Weights of a small GPT-style language model, trained from scratch on English Wikipedia.
Training: a variant of SOAP for these matrices, 449M tokens, 3425 steps.
Each number is 128 + 32 x the weight over its row's rms, rounded and kept within 0 to 255. Layers, rows and columns count from 0. The size above them is the row's rms in percent of the matrix's.

# layer 5 MLP up, 3072x512, rms 0.141, rows 2651-2668, columns 256-383
size [ 99 100  99 104 101 100 118  87 105  94 100 105 103  96 102 113 106 109]
[[105 116 105 148 121  77 152  83  95 125 129  54 107 135  75 143 134 192 131 176 185 117 133 118 144 141 164 176 100 196 170 163 129 114 167 175 107 158  97 175 106 177 147  96 170 116 158 169 116 172  90 169  86 172 108  74 109 129  95 201  72  96  98 118 135 115 136 107 132 155 117 169 128  56 168 129 166 119 149 146 133  86 142 143  97 119 106 101 137 108 141 157 111 166 114 164 130 121 138 144 130  94 105 164 128 154 189 142 183 133 174  97 171 147 122 109 113 187 159 118 147  92  95  98 108 120  75 133]
 [194 158 198 140 173 171 117  85 141  87 122 129 108  87 175 127  78 163 128 143 186 120 137 119 155 147 142 155 155 169 137 118 206 134 151 169 112  91 120 175 121 134 156 102 135 162  82  69 144 100 156 173 170  97  89 164 114 110  61 122 121 188 143  73  98 135 152 163 171 141 138 179 105 124 122 178 133 101 105  68 101 127 167 112 135 139 193 138 117 172 112 136 167  87 147  84 144 196 119 180 130 159 132 125 114 117 110 162 135 176 120 136 157 174 127  68 157 128 131 120 123 187 113 117 144 139 135 139]
 [141 139 115 139  86 114  62 156 107 128 130 112 123  96 136  88  91 105 113 136 132 123 101 102 126 147 142 125 118 168 138 109 123 114  71 169 156 135 184  98 166 151 157 184  95 166  96  81 130 139 151 138 119 118 179 152 141  84 140 107 116 134 125 108  80 144 210 151 117 109 133 138  82 120 140 118 151 134 185 110 104 110  76 132 202 125 130 150 118 147 134  88 107 135 184  77 127 143 135  96 128 103 135 106 108 166 124 132 159 107 146 139 202  95 118  77 160 193 110  70 190 154 175 112 205 126 126  60]
 [128 139 136 108 151 186  92 161 121 144 106 146  97 127 148 152 149 158 120 154 140 113 132 171 159 164 143 105 189 178 120 176 151 144 117 106 156 196 122  94 108 193 136 128 145 103 127 116  72 167 159 134 117 159  93  64 105 142 100 141  64 121 176 111 104 137  75 178 114 156 109  98 111 105 186  74 185 123 135 104 156 101  81 108 186 100 120 112  85 104 128 104 110  92 193 148 140  74 163 125  95 142  92 112 183 120 161 182 129 164 103 149 167  98 147 135 207 109 113  92 133 173 156 121  86 150 110 118]
 [ 84 152  89 134 113  98  77 153 131 124 104 147 165 136 144 119 111 138 124 126 103 159 171 119 111 115 140  72  94 107 102 155 138 152 120 157 112 148 127 100  77 168 115 139 100 121 107  86 124 142 147 147 105 146 116 141 144 147 141 131  62  91 170 159 146 157 135  71 111 167 185 135 108 141 151 162 126 151 126 124 167 118 149 137 163 113 129 126 106 136 134 122 133 144 181 125 168  95 146 130  85 186 169 117 116 173  98 167 137 108 222 146 103 133 124 133 102 167  71 130 132  52 120 116  63  17 150 118]
 [135 132 156 155  73 100 117  86 151  79 167 177 119 161  69 116 108  48 149  47  97 138  97 139 143 137 158 138 139 146 146 132 150 189 143 149 118  89 104 145 118 120 137 124  93 150  92 118 101 114 118 114 123  98  49 137 143 110 103 156 102 195 132 121  98 139 102 137 159 156 134 141 166  76 145 117  97 162 150  87 133 105 106 136 116 143 112  74 111  99  72 107 153 120  92  69 145 107 135 158 118  92 111 151 150 103 140 191 116 153 132 146 125  95 126 147 115 122 116 145  88 122 104 159 182 136 114 107]
 [ 73 139 107 150  72 199 177 153 118 121 100  58 180 114 196  78  89  84 153  97 127  86  61 139 157  95 175 123 109 144 131 137 104 117 133 117  92 126 127  96 152 163 158 103 122 172 157 100 113 151 132 136 140 153 148 110 136 133  60 108 123 123  80 131 100 147 166 125 147 172 173 176 139 155  34 121 167 175 149 113 120 132 133  91 163  99 183 119  92  83 105 139  79  61 128 162  81 101  58 185 164 171 131 125 119 110 167  98 167  83 171  62 114  95 172  90 176  60 181 156  87  66 151 116  98  96 148  96]
 [116 172 215 121 113 115  93 150 171 108  87  88 124 106 127  85 126 136 145 133 117 136 120 140 145 200 139  67  43 149  86 163 201  97 144 116  91 113 167 111 135 129 106 122  76  62  77 128  97 121 201 176 117  98 123 140  95 151 141 151 111 107 141 122 164 107 153  75 164 179 110 122 131 182 111 104 107 106 117 144 128 132 126 128  84  83 174 105 141 135 152  90 123 107 158 119  80  83 131 129 172 135 116 211 132 170  91 110 104 138 143 138 150  23  93 145 131 103 132 109 164 112 119  93 150 110 102 139]
 [ 86 141 163 103 143  94 145 114 114 113 155 144  68 182 146 132 109  88 197 144 123 132 158 136 186  94 164  93 121 150 187 148 140 122 162  90 122 131 132 112 129  85 186 148 135 117 159 131  90 132 157 137 143 141 137 133 123 133 143 103 126 128 159 161  92 109 120 143  87 179 129 138 174 132  68 174 128 121 191 168  64 133  65  83 133  99 155 109 193 114 162  94 137 132 150 158 110  74  75 153  68 144 106 162 115 132  86 113 144  88 109 157  74  72 155 161  74 138 173 131 160 107 103 175 120 142 112  76]
 [ 83 182  95 105 130 135  73  73 124 132 221 119 143 108 182 158 102 163  88 112  89  77 125 149 129 159  60 141 161 153 176 114 153 130  87 167 108 113 200 111 148 160 142 172 104 113 154  72 119 150  97 107 148 183  92  97 214 140  96 125  73 144 196  83 130 117  60 128 106 138 134 196  98 196 187 135 125 133 163 153  95  96 122 165 114 130  84 131 124 149 107 161 158  94  81 180 100 102 137  95 130 146 173  89 131 179 159 109 134 108 150 150  68 131  98 120 163 144  80 125  95 127 116 112 119 177 143 117]
 [152 143 118 135 128 125 156 134 136 170 143 129 121 154  82 134  38 141 149  83 125 113 106 133 116 119  93 129 130 139  87 105 102 136 108  82  56 166 105 119 111 104 103 147 152 146  77  86 137 148 151 135 115 182 150 123 134 150 131 107 156 113 165 106 168 109 139  77  99 110 119 142 106 176 132 124 155 141  92 102 152  93  77 136 109 108 121 150 128 145 154 135  72 138 162 139 139  87 117 123 131 161 145  75 114 122 194 115 113 137 121 136 116 122  91  84 106 144 105 178 137 136 128 118 137 184 140 180]
 [180 110 193 129 133 153 123  96 140 205  83 109 143 172 134 102  88 140  83 115 207 167 122  76 138 123 152 151 103 122 105 126 128 162  91  79  95 120 117 177 173 171 117 191 116 115 115 160 145 117 127 151 139 104  70  92 121 195 146 187 152 138  61 137  97 175 123 155 160 154  50 195 107 102 125  59 130 161  72 101  92 166 136 119 102 122 158 107 144 107  97  87 176 173 118 161 163  79 164 134 128 167 110 101 164 172 154 151 154 116 148 116 139 139 141  86 137 132 132 151 130  78  77 130 131 141 161 122]
 [117 129 121 159 159 115 158 140 163 120 157 132 131 102 137 142 106 125  76  86 132  72 139 155 202 154  92 109 101  71 145  77 123 107  76 164 150  96 137 176  91 160  88 191 114 166 134 123 113 148 187 151 107  97 120 141 146 163 148 106 196  89 155 103 140 123 103 120 141 104 163 174 127  49 165 121  86 102 165 102 115 147  92 126  89 136 182 141 125 143  70 125 149 140 116 131 141 114 127 110 100 122 183 139 121 135 100  15 183 148 148  94 131 162 117 110 166 187 122 163 143 169  89 127 123 148 124 102]
 [118 140 185 116  58 141 115 195  87 109 107 167 151 128 138 116 117 110 151  81 187 133 118 131 134 137 173  46 128 182 129  93 134 106  41 194 120 210  81 107 133  70 103 112 149 122  99 192 151 135 162 176 147  73 134 101 122  85 118 117 184 112 103  64 106 148 121 153 194 123  35 147 129  91 145 141  91 123 141 158 148 134 125 104  91 160 149  92  87 154 150 117 142 112 116 144 150 132 109 135 135 128 126  97 108 123 104 107 105 140 111 115 132 111 136 151 158  89 169 116 142 192 166 176 122  88 134 149]
 [131 135  97 132 137 102 119  82  84 131  60 101 137  55 111  93 158 155 110 121 134 154 121 136  85 107 115 152 137 121 174 168 131 154 177  79  97 141 193 145 142  99 111 160 130 173  65 112 112 180 134  91 101 143 111 118 155 140 137 169 136 129 108 144 114 165 139 116 131 119 164 154 119  87 123 144  96 165 131 154 143 199 108 159 168 127 169 105 113 130 136 125 116 156 117 142 151 114 124 153 156 126 184 163 128  37  81 189 134 112 122 143 144 108 110  69 155 140 113 106 158 144  96 110 137 106 116 132]
 [ 49 123 132  96 118 150  87 150 120 138 111 145  89 133 185 100  88 158  71 169 140 170 120 130 121 127 147 120 145 124 154 146 144 114  95 141 161 155 169 132  56 112 100 146  96 180 140 137 142  75 115 166 141 210 153 108 127 139 145 172 153 133 182 199 137 163  56 158 136  85 109 146 142 109 157 109 102 135 176 120 162 156 131  94 105 131 149 165 169 108 154 113 178 117 130 131 141  86 102  78 171 140 136 115 121 145 120 173 137 197 151 140 106  84 104  89 110 164  71 144 138 105 133  84 134 110 127 126]
 [102 132  71  89 170 160 142 179 116 134 156 120 131 171 103  75 188  64 112 139 116 178 122 127 164 132  69 171 103 127 132 123 135 146 160 121 181 170 151  87  94 117  68 143 135 124 151 143 119 168 165 142 111 121 103 111 148 125 194 140  87  63 156 160  91 176 101 144 168 192 155 163 157 111 134 140 102 134  88 137  69  98  88 117 108 179 190 145 114 110  99  72 155 123 137 162 200 106 127 103 166 159  80 117 112 169 179  83 143 107 102  82 147 122 223 136 140 159 166 157 177 118  85 129  87 192 151 126]
 [140  86 152 144 113 168 176 129 154  89  63  86 160  74  94  91 111  79 137 117 115 184 145 156 134 102 112 131 172 108 171 128 132 136 149 170 164 164 134 122 122  75  58 153 114 149 158  95  94 133 113 126 145 121 174 141 138 158 125 164 167 171 152 141 127 134 119 154  83 106 145 115 128 127 114  85  91 150  99 148  81 171 142 124 100 118 122 177 155 104 155 209 179 147 162  80 115 146 145 143  90 110 148 111 118 119  84 115 124 155 106  97 100 174  54 175  93 141 132 115 131 115 136 128 159 138 183 137]]
# layer 5 MLP down (transposed), 3072x512, rms 0.137, rows 2651-2668, columns 256-383
size [101  95  99  98  97 103 101 101 106  97  95 106  97  95 101 110 102 101]
[[110 156 140 126 131 106 107 169 118 110 176 170  97  88 141 173  98  54 101 104  96 139 119 125 163 142 114 131 129 117  54 115 161 115 123 106 155  77 177 113 106 155 121  78  61 142  84  73 146  89  76 126 138 105 169 114 107 120 133  98 142  94 111 102 129 130 148 106 116 182  87  56 132 152  65 134  93 165 123 171 112 127 118  96 133 170 189  97  68 171 194  98  72 133 119 118 107 103 143 108  50 197 104 135 101 109 107 201  76 136  83 145 126 154 130 135 117  70 173 141  90 111 134 135 172 128 102 145]
 [ 93 127 156 138 195  65 134 147 113 138 143 107  96 152 172 174  80 107 123  73 118 101 125  47 159 101 135 136 189 165 113 141 139 101  99 147 128 117 136 127 196 109 155 140 153  86 160 140  91 117 104 111  91  93  98  76  87 197 162 145 133 105 106 147  94 150  96 116 129 160 139  81 109 187 120  63 150 145 109 145 217 161 144 127 118 107 118 124 117 168 154 116 199 145 102 171  79 159 138 115 117  75 126 107  74 158  90  54 160 107 133 103 121 137 138 106 143 190  86 140 131 159 113 166  79 117 131 140]
 [100 147 127 115 112 139 151 138 146 184 136 146 153 130 159 153  92 152  99 116 113 151 100  76 135 148 116  97 175 120 177 138 146 145 131 128 121 130 124 164 112 149 132 113 125  84  82  68 173  88 137  92 185 194 131  81 146 184 188 146 143  97 126 140 168 108  88 125 101 119 127 163 176 103 155 127 102 131  77 136 162 204 129  92 107 117  97 125 119 163 118  97 137 121 115 170 128  76 121 168  98 168 127 101 126 141 141 137  94 119 119  97  55 128 169 171 109 147 141  76 131  65 112 170 131 165 100 126]
 [100  87 103 167  64 126  61 140 117 112 149 252 118 102 157  86 136 187 118 119 139  83 132 131 142 120 165  85 188 109 103 183 112  65 131 164  93 122  95 123 138 110 153 117 106  74 113 112 154 161  85 122 135 141 144 129 156 122 109 109 146 161 150 109  98 101 125  90  97 149 131 172 108 102 154 150  98 114 112 153 124 131 107 108 135 137 135 144  87 135 130 155 116  91 104 119 161 123  99 112  79 103  90 184 129  67 137  80 105  88 157  71  98 123 106 175  99 122 119 161 188 120 155 131 139 158 174  91]
 [163 152 166 199 137 123 172 168 102 140 140 137 115 103  70  73 118 111 131 148 160 125  92 106 129 139  91 137 107 116 146 118  93 153 117 106 149 152 112  94 165 111 117 108 117 120 168 198  65 123 158 134 128  86 142 128 116  37 173 118 153 118 145 142  95 102 148 136 135 101  93 149 145 128 127 148  86  69  86 137 156 159  69 121 151 166 121 191 121  93 122  58 153 119  96 199 118  87  94 161 127  93 125 118 163 155 153 115 137 152  92 151 115 156 144 107 156  56 159 148 135 166 167 171 174 172  95 132]
 [132 159 145  54 136 122 157 142 112 151 168 150 119 148 180 164 145  80 104  46 120 176 185  98  55 147 128 108 110 121 162  82 125 147 154 205 155 119 169 183 151  79 143  88 118  38  95 115 134 108  99 152 148 157  89 153 126 124  86  92 119 163 146 169 115  77  68 124 105 134 139 122  95  83 119 134 121  96 169  92 164 117 182 156 107 134 145  98 109 129 162 117 168 109 147 123 117 176 153 146 141 150 127 134 159 180 163 165 104 165 121  84 101  79 127 159 127 151 120 139 172 123  83 154 111 130 125 130]
 [ 82 132 153 140 101 172 130 161 146 176 158 112 120 107  66  44 131 154 168 100 152 143 145 139 165 117 127 154 118 164  95 100 111  92 169 176 118 168 141 156 104 114 127 119 119 142 151 109 173  93 120 118 172 112 132 138 161 143 100 146 132 114 146 110 170 143  72 152 128 125 149 140 103 147  86 119 167 112 162 122 122 117 101 120  73 141 131  50 104 105 122  83 120 141 103 105 156  82 185 137  92 113 181 106 141 109 102 140  84 129 109 205 104 234 225 109 114 116  90 103 140  95 123  93 106 127 115 194]
 [108  62  69 178 144 110  81  53  98 153 115 152  71 159 119 110 145 163 139 145 146 123 139  69 119 119 154  97 171 114 127 120  92 154  91 172 161 102 137 158 157 160 155 114 127 117  92 208  79 140  41 121 124  84 158  78 121 117 201  52 116  94 140  95 112 100 153 131 133 118 120 182 156 117 140 174 189  95 117  96 114 138  93 149 130 123  70 241 136 126  80  87  99 140  82 170 144 152 106 107 105 106 138  69 113 205 156 114 133 167 186 141 128 147 146 111 103 143 136  96  80 130  96  92  77 103 127 118]
 [115 129  88 121 137 121 137 129 123 130 127 156 128  87 105 118 107 152 156 138  96 155 112 201 158 151 110 131 135 117 113 142  94 133  79 157 140  98 135 117 158 140 111 139  95 132 126 175 126 134 162  97 130 109 135  86 145  63  90 139 111  86 107 166  90 117 110  90 155 165 140 141 143 160  93 136 124 155 174 106 135 188  56 130 129  72 125 124 124 189  76 189 135  34  94 119 163 165 145 108 142  61 152 179 128 115 129 148 142 123 128 155 170 140  58 125 162 100 141 117 133 104 117 162 154 114 200 129]
 [144  74  82  77 113 109  69 106 178 112 128 143 156 136 155 147 124 108 123 114 101 129  78 132 114 134 147  93 132  74 137  93 136 114 150 125 101 117 161 150 146 149 124 103 140  83 130 119 119 158 163 118 124 114  50 144  78 128 171 130 116 161 178  65 115 129  83 152  74 125 152 102 115 120 132 119  95 154  76  84 177 109 192 117 119 131 160 112  62 162 165 129 152 145 181 164 133 149 108 122 103 161 181  65 116 163 161 154 147 151 156 119 131 102  87 128 157 161 126  82 134  77 105 146 108 135 137 190]
 [ 95 176 179  90 152 116  76  94 136 129 114 132  75 161 161 114 168 180  93 105  95 157 124 162 124  91 129 119 172 163 114  43 142 182  89 110 192 125 142 158 124  82 215 160 106  99 122 147 132 118 109 169  76 134 118 138 152 195 176 137 123 110 137 125 166 111  89 137 120 129 127  87 158  79 128 129  50 111 172 141 162 126 124 134 177 112 114  90 143 145 143 117  86 148 198 107 121 138 237 132 136 104 152 146 146 119 166 149 178 111 191 128 112 172 206 153 114 112  90 135 110 151 148 123 154 160 136 188]
 [194 108  85 123 124  91 137 136 188 137  64 104 122 167 117  50 145 111 128 162 110 135 102 140  59 230 193 142  98 102  99 133  73 149 166 146 153 155  98 158 162 125  92 158 125 107  65 121 128 115 140  91 147 113  86 111 162  94 112 183 153  68 124 148  71  71 174 133 163 134 160 200  88 164 184 134  94 131 127 126 175 155 132 210 180  79 136 135  65 114 100  59 104  87 122 140 154 151 112 120  99 113 101 116 172 136 156 121 190 126 122  76  98 150 118  71 188 159  87 151 179 169 145 115 124  70 141 134]
 [114 139 150 110 107 141 190 118  94 155  76  85 131 104 116 128 177 119 117 124 180 155 149 153 107 105 107  74 195 177 137 138 145 185 129 101  39 165 109 144  94 103 135 100 129 112 123 148 175  99 162 159 128 151 151 156  97 141 149 157 110 120 129 105 124  86 114 134 157  89 111  90 108 152 110 159 114 127 102 147 150 112 114  80 188 102  98 132 103 117 126 182  72 145 142 222 145 153 138 184 123 132  47 183  97 130  97 185 126 123  77 160 130 145 155 134 109 127 177 120 183  38 124 155 161  75 136 135]
 [155 120  97 120  96  44 115  97 137 141 134 189 130 124 123 158 113 145 163 172 116  96  85 118 166 136 157 176 175 107 122  75 114 127 173  62 119 104 136 102 137 133 150 110 144 128 171 153 155 190 117 142 130 146  88 104  98 161 131 151 146 149 138 188 144 180 110 131  70 116 180 149  94 108 103  91 174  90 107  49 102 148 109  91 164  61 120 154 103 171 130 158 141 124 172 142 145 131 181  80 153 158  99 124 105 124 112 146 175 156 180 151 137 107  93 118  65 142  81 124 152 127 146  91  68 113  90 134]
 [ 77 104  92 120 163 104 151 121  64 135 129 177 145 179 108  87 169 121  94 112 143 178 146  44 156 121 178 151 108 127 149 152 187 118  55 125 161 106 170 106  39 122 118 107 156 169 126 159 126 117 152 131 191  98 102 102 120 152 135  89 141 101 141 120 127 135 167 131 102  84 115 148 171 138  72  72 140 177  39 134  90  98 128 100 130 163 131 143 138 179  95  97 114 131 119  87 168 124 134 139 167 164 132 110 169 153 127 120 151  84 116 111 145 188  78  59 147 174 103 141 211 110  97 158 189 144 113 173]
 [106 117 139 115  74  50 105 135 130 103 126 136 109 141 107 136 151  80 120 113 150  95 141 121 137 159 162 202 120  95 107 110 144 116  96  98  92 128 138 115 148 100  76 156  81 125 177 102 190 136 198 145 142 116  91 165 116 133 195 165  81 114 129 109  99 100 157 126 105 129 152  94 143 124 119 109 142 125 122 137  81 109 152 146 152 111 161  89 126 206 105 114 106 143 153 128 168 206 125  96 140 158 201 157 170 149 135  68 133 127 113  95 151 128 167 135 148 121 137 167 155  75 128   7 121 125 106 128]
 [100 172 176 143  87 151 114 131 157 118 170 186 194 159  80 147 112 143 112 146  96  95 153 168 187 176 106 157 160 151 144 177 137 109 102 120 154  85 115  86  74 137  75 100  97 123 141 129 144 107 115 135  98 152  64 173 131 118 135 175 161 164 105  55 172 169 111 138 170 114 106 153 124  37 111 145 136 151 102 152  91 136 141 159  74 141 133 124 133 167  86 183  81 153 127 128 140 141 126 105 103 117  86  80  92 151 117 123 172 121 140 106 171 164 110 164  76 125 134 102  95 102 130 123 155 103 148 138]
 [129 160  98 140 163 128 109 154 135 112 115  76 109  95 105 145 120  95 179 173 163 135 118 126  75 199  78 123  87  92 135 125 112 119 166 149 129 162 131 138  97 163 129 116 109  86 165 125 120 133 107 173  83 106 131 109 107 127  89 111 129 115 157  92 134 127 141 210 183  79  94 125 115 139 116 155  91 118 108  84 145 173 157 102 108 107 164 171 105 141 119  27  80  91 187 108  96 111 145 148  64 156 149 132 131 132 112 134 112 123 169 130 125 134 195 151 168 136 188 131 166 187 103 170 133 139 137 113]]
# layer 5 MLP gate, 3072x512, rms 0.141, rows 2652-2669, columns 256-383
size [103  99 100  98  95 115  91 104  92  97 103 102  98 102 107 110 105 106]
[[152 132  94  71 153 114 143 117 222 118  85  28 189 117 211 109 115  97  80 101 163 147 186 152 112 165 141 210 119  82 161 117 130 156 108 116 119 181 116 131 121 146 130 100 170  92 123  81  59 140 100 134 109 113 159 104 104 108 116 189  90 131 101 128 143 112  91  94 158 135 159 118 113  60 168 103 111 111 107  72 144  94 112 176 105 135 166 101 144 153  68 119 104 202 133 172 145 105  82  94 123 127 205 175 126 106 134 134  89  76 173 133 116 152  91 143 128 186 166 137 135 123 153 130 158 120 132  92]
 [160 171 177  65  88  95 147 102  91  95  93 156 113 147 126 111 142  70 112 139  82 123 120 152 161  99 159 117 119  92 142  92 146 124 132 149 106 116 132 138 156 115 127 154 189 136 117  87 123 160 132 151 129 125 126 137  70  98  98  96  83 168 168  77 145 175 123  92 112 205 102 164 102 189  73 135 138 163 193 142 127 150 142 133 157 149 122 117  69 108 142 130 137  75  83 104 181  93 181  30 150 130 150 154 181 103 127 138  97 146 142 111 117 162  72 124  82 121  99 180 132 124  95 147 153 124  79  93]
 [164 139 173 173  56 113 118 124 101 139 118 107 117 149 161 106 147 152 158  96 112 127 150 177 100 135 151  91 199 173 100 121 119 173  72 148 102 121 123 135  84 109 102 169 148 116 106 128 108 137 134 135 167  66 150 113 149 114 107 115 153 160 148 144 117 105 118 130 106 125 125 175  80 161  94 130 157 173 105  81 118 135 111  93 112 128 188 123  71 244  88 100 143  88 186 156  70 155 117 106 115 136  78 153 111 175 135  88 143 133  81 118 143  92 106 156 128 117 118 109 100 132 185 192 137 158 122 174]
 [ 98 145 159 111 111 120 154 118 137 143 148 129 115 124 126 143 123 115 120  69 114 193 193 154  97 109  93 147 142 151 144  79 159 142 144 143 195  70 126 107 142  74 116 115  63 193  83 172 170 111 148 166 126 167 130 110 121 208 128 137  94  64 157 130 121 163 128 151 134 110 122 108 145 168  93 127 122  66 149 140 203 148 102 157 103 149 139 118  85 173 106 103 102  89  76  82 119 126 169  68 117 125  93 109 127 164 147 194 118  97 161 118 105 133 140 140 112 124  82  85 123 148 140 171  61 131 132 132]
 [123 150  94 137 175 151 114 144 109 161 116 152 145 133 109 136  91 167 162 186 145 112 102 149 163 152 110 132 144  71 166 164 145 131 135 151 128 155 171  88 175 161 111 147 165 121 112  99 160 140 119  93 178  56 218  76 105  85 165  55 148 121 197 109 153 109  79 125 197 127 117 129 140 156 119 112 195 134 157 121 102 148 141 195 144  99 136 188 136 109 114 126 109 145  85 130  92  87 189 139 112 110  95  86 147  93  95 119 151  93 163 102  97  76 123 122 116 128 116 154 149 149 141 143 130 157 120 105]
 [ 77 125 136 157 151  95  12  52 132  89 193 143 102 173  79 142 140 106 134 110 111 123 174 100 135 145 127 172 187 165  82  97 186 154 131 132 100  58 178 146 135 133 109 124 108  95  98  89 144 115 173 150  95 125 180 176 114 188 124 120 197  88 121 118 102 183 143  92 149  73 111 117 160 141 172 155 145 137 134 105 179  84 140 133 159 138  99 167 141  89 181  90 137 173  74  98 132 167 143 135 110 124 136 104 129  91 110 174 111 121 132 108 123 132 128 137 157 173 143  80 126 170  59 150 140  90 143 131]
 [128 119  85 118 134 140 134 112 120  97 120 135 162 161 143 110 115 107 135 144  68  96 175 111  69  67 139 123 175  32 140 142 136 150 153 139 130 142  85 192 124 166 152 111 201 182 195 142 190 140  81  89 152 137 168  93 124 151 109 132 181 147 116 134 129 130  94 154 165  91  99  65 175  87 124 110  88 174 135 135 176 146 152 114 171 121 135 117 127 118 136 148 150 161 111 124 182 151 144  79 109 115 145  88 118 126 179 142 104 176 165 153  90 174 121 119  83 119 139 169 151 180 168 146  68 121 145  74]
 [139 134  87 183  95 124 105 132 141 139 170 170 157 101 120  98 171 141 165  72 125 126 124 128 124 126  81 110 161 133 125 127 123 137 118 179 147 126 126 118 134  76  94 115 147 122 120  98 124 143 193  80 171 147 172  92 154 182 103  91 145  60 139 107 110  97 147  81 148 111 193 117 139 171 105 171 148 153 147 166 136 138 125 123 122 143  99 140  96 123 175 130 177 136 151 173  61 133 204 102 209  86 107 150 129 125 128 105  81 199 203 120 123 142  92 149 103 115  89 126 116 110 101 107 137 122 136 114]
 [118 208  92 186 153 116  67 128 142 149 131 132 138  98 177 135 147  97 102 158 116 168 115 150 124 132 119 163 159 169 145 121 132 108 132  88 119  69 151 114 148 109 129 163 127 120 105 153  77 136 128  79 145 160 123 119 167  83  91 138 167 124 113 118 148 141 103 155 135 152 145 110 101 167 172 113  99 111 147 148  96 144  99 145 116 122 177 103  87 150  65 129 101  91 144 156  95 101 172 144 111 101 175 148 118 138 106 106 168 137 114 156  90 129 153 114 112 152 136  88  86 121 113  76 121 154 137 149]
 [147  94  48 105  73  81  55 133 145 138 140 117 161 149 120 134  67 114 155 170 169 183 133  97 121 162 174 137 134 141 136 125 132 130 138 152 154 122  85 121 116 132  90 128 154 151 117 113 129  98  77  74 145 151 143 147 132 112 102 104 116 121 151  81 138 113 118 112 149 152 135 185 135 161 156 107  79 180 185 121 148 101  83 107 138  87 150  96 148 174 142 170 117 129  96 202 151 117 121 142 148  93 135 178  84 125 119  57 135 147 188 107 160 139 131 115 123 109 131 135 136  66  75 111 148  75  64  95]
 [187 150 160 130 175  94 107 112  87 150 108 106 158  66 154 113 120 140  82 128 141 167 155 107 111  95  91 121 179  63 133 165  97 196 138 106  82 157  57  64 131 143 134 170 168 192 134 127 131 151 163 144 124 133 118 119 132 113 117 165 171 116 119  68  87 140 108 181 152 116 115 127 156 104  95 120 140 157 138  83 113 162 180 147  83  95 110 146 126 152 162 104  91 128 113 211 145 122 183  89  89 189  66 119 159 159 142  90 160 143 109 157  85 120 100 133 143 157 108 182 149  97  99  81 203  99 128 110]
 [147  91 132  98 115  86 165 129 139 108  52 130 143 143  99 193 133 128 178 150  86 143 163 123 126 119 167 116 119 161 165  86 130 101 155  91 129 104  78 168 108 139 147 127  99 114  86 156 107  97  77 144 157 133  95 104 157 135 124 183 109 174 117 121 137  96 118 134 114  98 111 179 118 142 136  99 119  62 116 197 179 114 140 156 119 149 119  89 126 113 112 124  99 143 154 158 125  99 149 163 156 150  40 154 104 135 176 130 112 139  91  87 162 129  89 169 100 140 132 134 172 133  89 144 167  82 172 113]
 [131 156  73 169 170 114 182  61 128 172 202  93  89 185 118  71  96  92 164 110 145 153 186 142  69 123 112 119 165 153 120 111 118 135 116 170 101 100 142 112 158 171 115 191 173  73 132  78 117 155 132 171 106 134 124 179 118 108 161 142  57 145  82  75 153 126 174  95 163 114 106  87 191 141 197  84 117  94 108 126 165 135  74 150 155  72  67  98 127 153  64 163 123 159  72 189 143 134 136 112 172 152  85 127 116 149 109  85 154 122 172 137  95 163  95 104 120 123 108 119 192 202 122 172 175 105 134 131]
 [127 154 134 140 100 101 145 184 105 121 146 108 151 165 156 179 119  70 131 151 105 129 154  84 204 142 103 127 187 143 159 128 124 106  98 119 155 143 172  96 125  83 112 130 129 134 184 140 150 103  86 123 158  90 180 137 135  34  82 104 122 137  76 121 187 119 156 147 134 143  61 134 114 152 136  96 119  97 114 133 140 136 137 166  76  72 119 121 184  74 122 129 139 160  95 148  91 102 124 110 148 108 118 121 130 127 128  95 159 178 178 155 126 101 150 126  46 103 145 134 178 127 129 137  77 177 137 138]
 [160 115 109 132 138 149 150 143 172 135 135 104 114 141 161  88 112 120 147 128 111 109 197 125 131 114 125 143  96 179 138 131 112 108  97 127 142  71 112 127 118  70 158 107 112 124 169 121 140 132  84 134 164 155 126 154 137 114 116 182 162 152 151 153  72  79 103 116 132  80 113 188 111  96  62 140 133  84 146 101 120 190 145  69 130 133 130  79 147 141 190 112 126 115 100  75 118 118 109 113 185 114 115 112 145  64 166 157 142  92 138 159 134 122 106 108 112 165  80 149 163 169 145 166 128 147 110 130]
 [112 132 124 137 131  93 117 103 155 105 135  88 139 126  91  74 157 148  91 116 138 137 152  77  84 155 113 130 109 125 141 105 136 138  77 174 107 139 107 122 135 119  76 155 149 126 157 134  93 162 149  91 108 155 138 158 210 104 159  81  80 113 115 142  85 141 170 162  99 123 116  86 157 143  88 138  86 109 107 109 160 141 191 178 128  65 169 161 103 123 145 149 141 128 128  35 164 113 175 130  56 151 114 148 127 176  88 139 101 100 125 101 156 132 102 107 140  53 124 129 118  96 110 109 183 121 118 134]
 [129 137 137 139 130 133 136  94 179 101 100  59 110 131  70  95 109 111 134 171 129 103 133  95 106 118 108 174 147 160 117 134 182 135 120 140  88 157 141  76 148  85  63 122 103 126 132 114 142 161 115 100 109 154 142 116 111  94  47 158  92 129 156 150  69 164 115 141 131 147 161  82 152 126 121 159 164  79  88 136 124  95 146 133  78 115 188 153 128 131 159 146 116 115 173 119 131  72 192 157  99 115 121 120 140  85  56 146  84 131  69  97 127 146 135 168 138 156  94 112 116 159 133 162 156 169 165  90]
 [139 101  97 125 144 162 103 128 157  86 118 143 107 125 123 180 119  90  57 134  94 162 160 133 134 151  53 116 155 109 167 112 160  98  76 154 136 132  60 131  51 147 105 144 133 139 143 175 115 140 137 128 121 167  93 155 133 165  48 111 104 124 138  86  31  91 137 169 173 148 145 146 150 113  91 100 115 129 108 137 110 144 153 148  98 190 123  97  99 127 131 139 188 145  77 140 121 142 228 131 135 113 146 150 116  94 192 125 132 146 166 161  85 199 132  83 154 116 150 132 119 103 107  90 144 107 126  72]]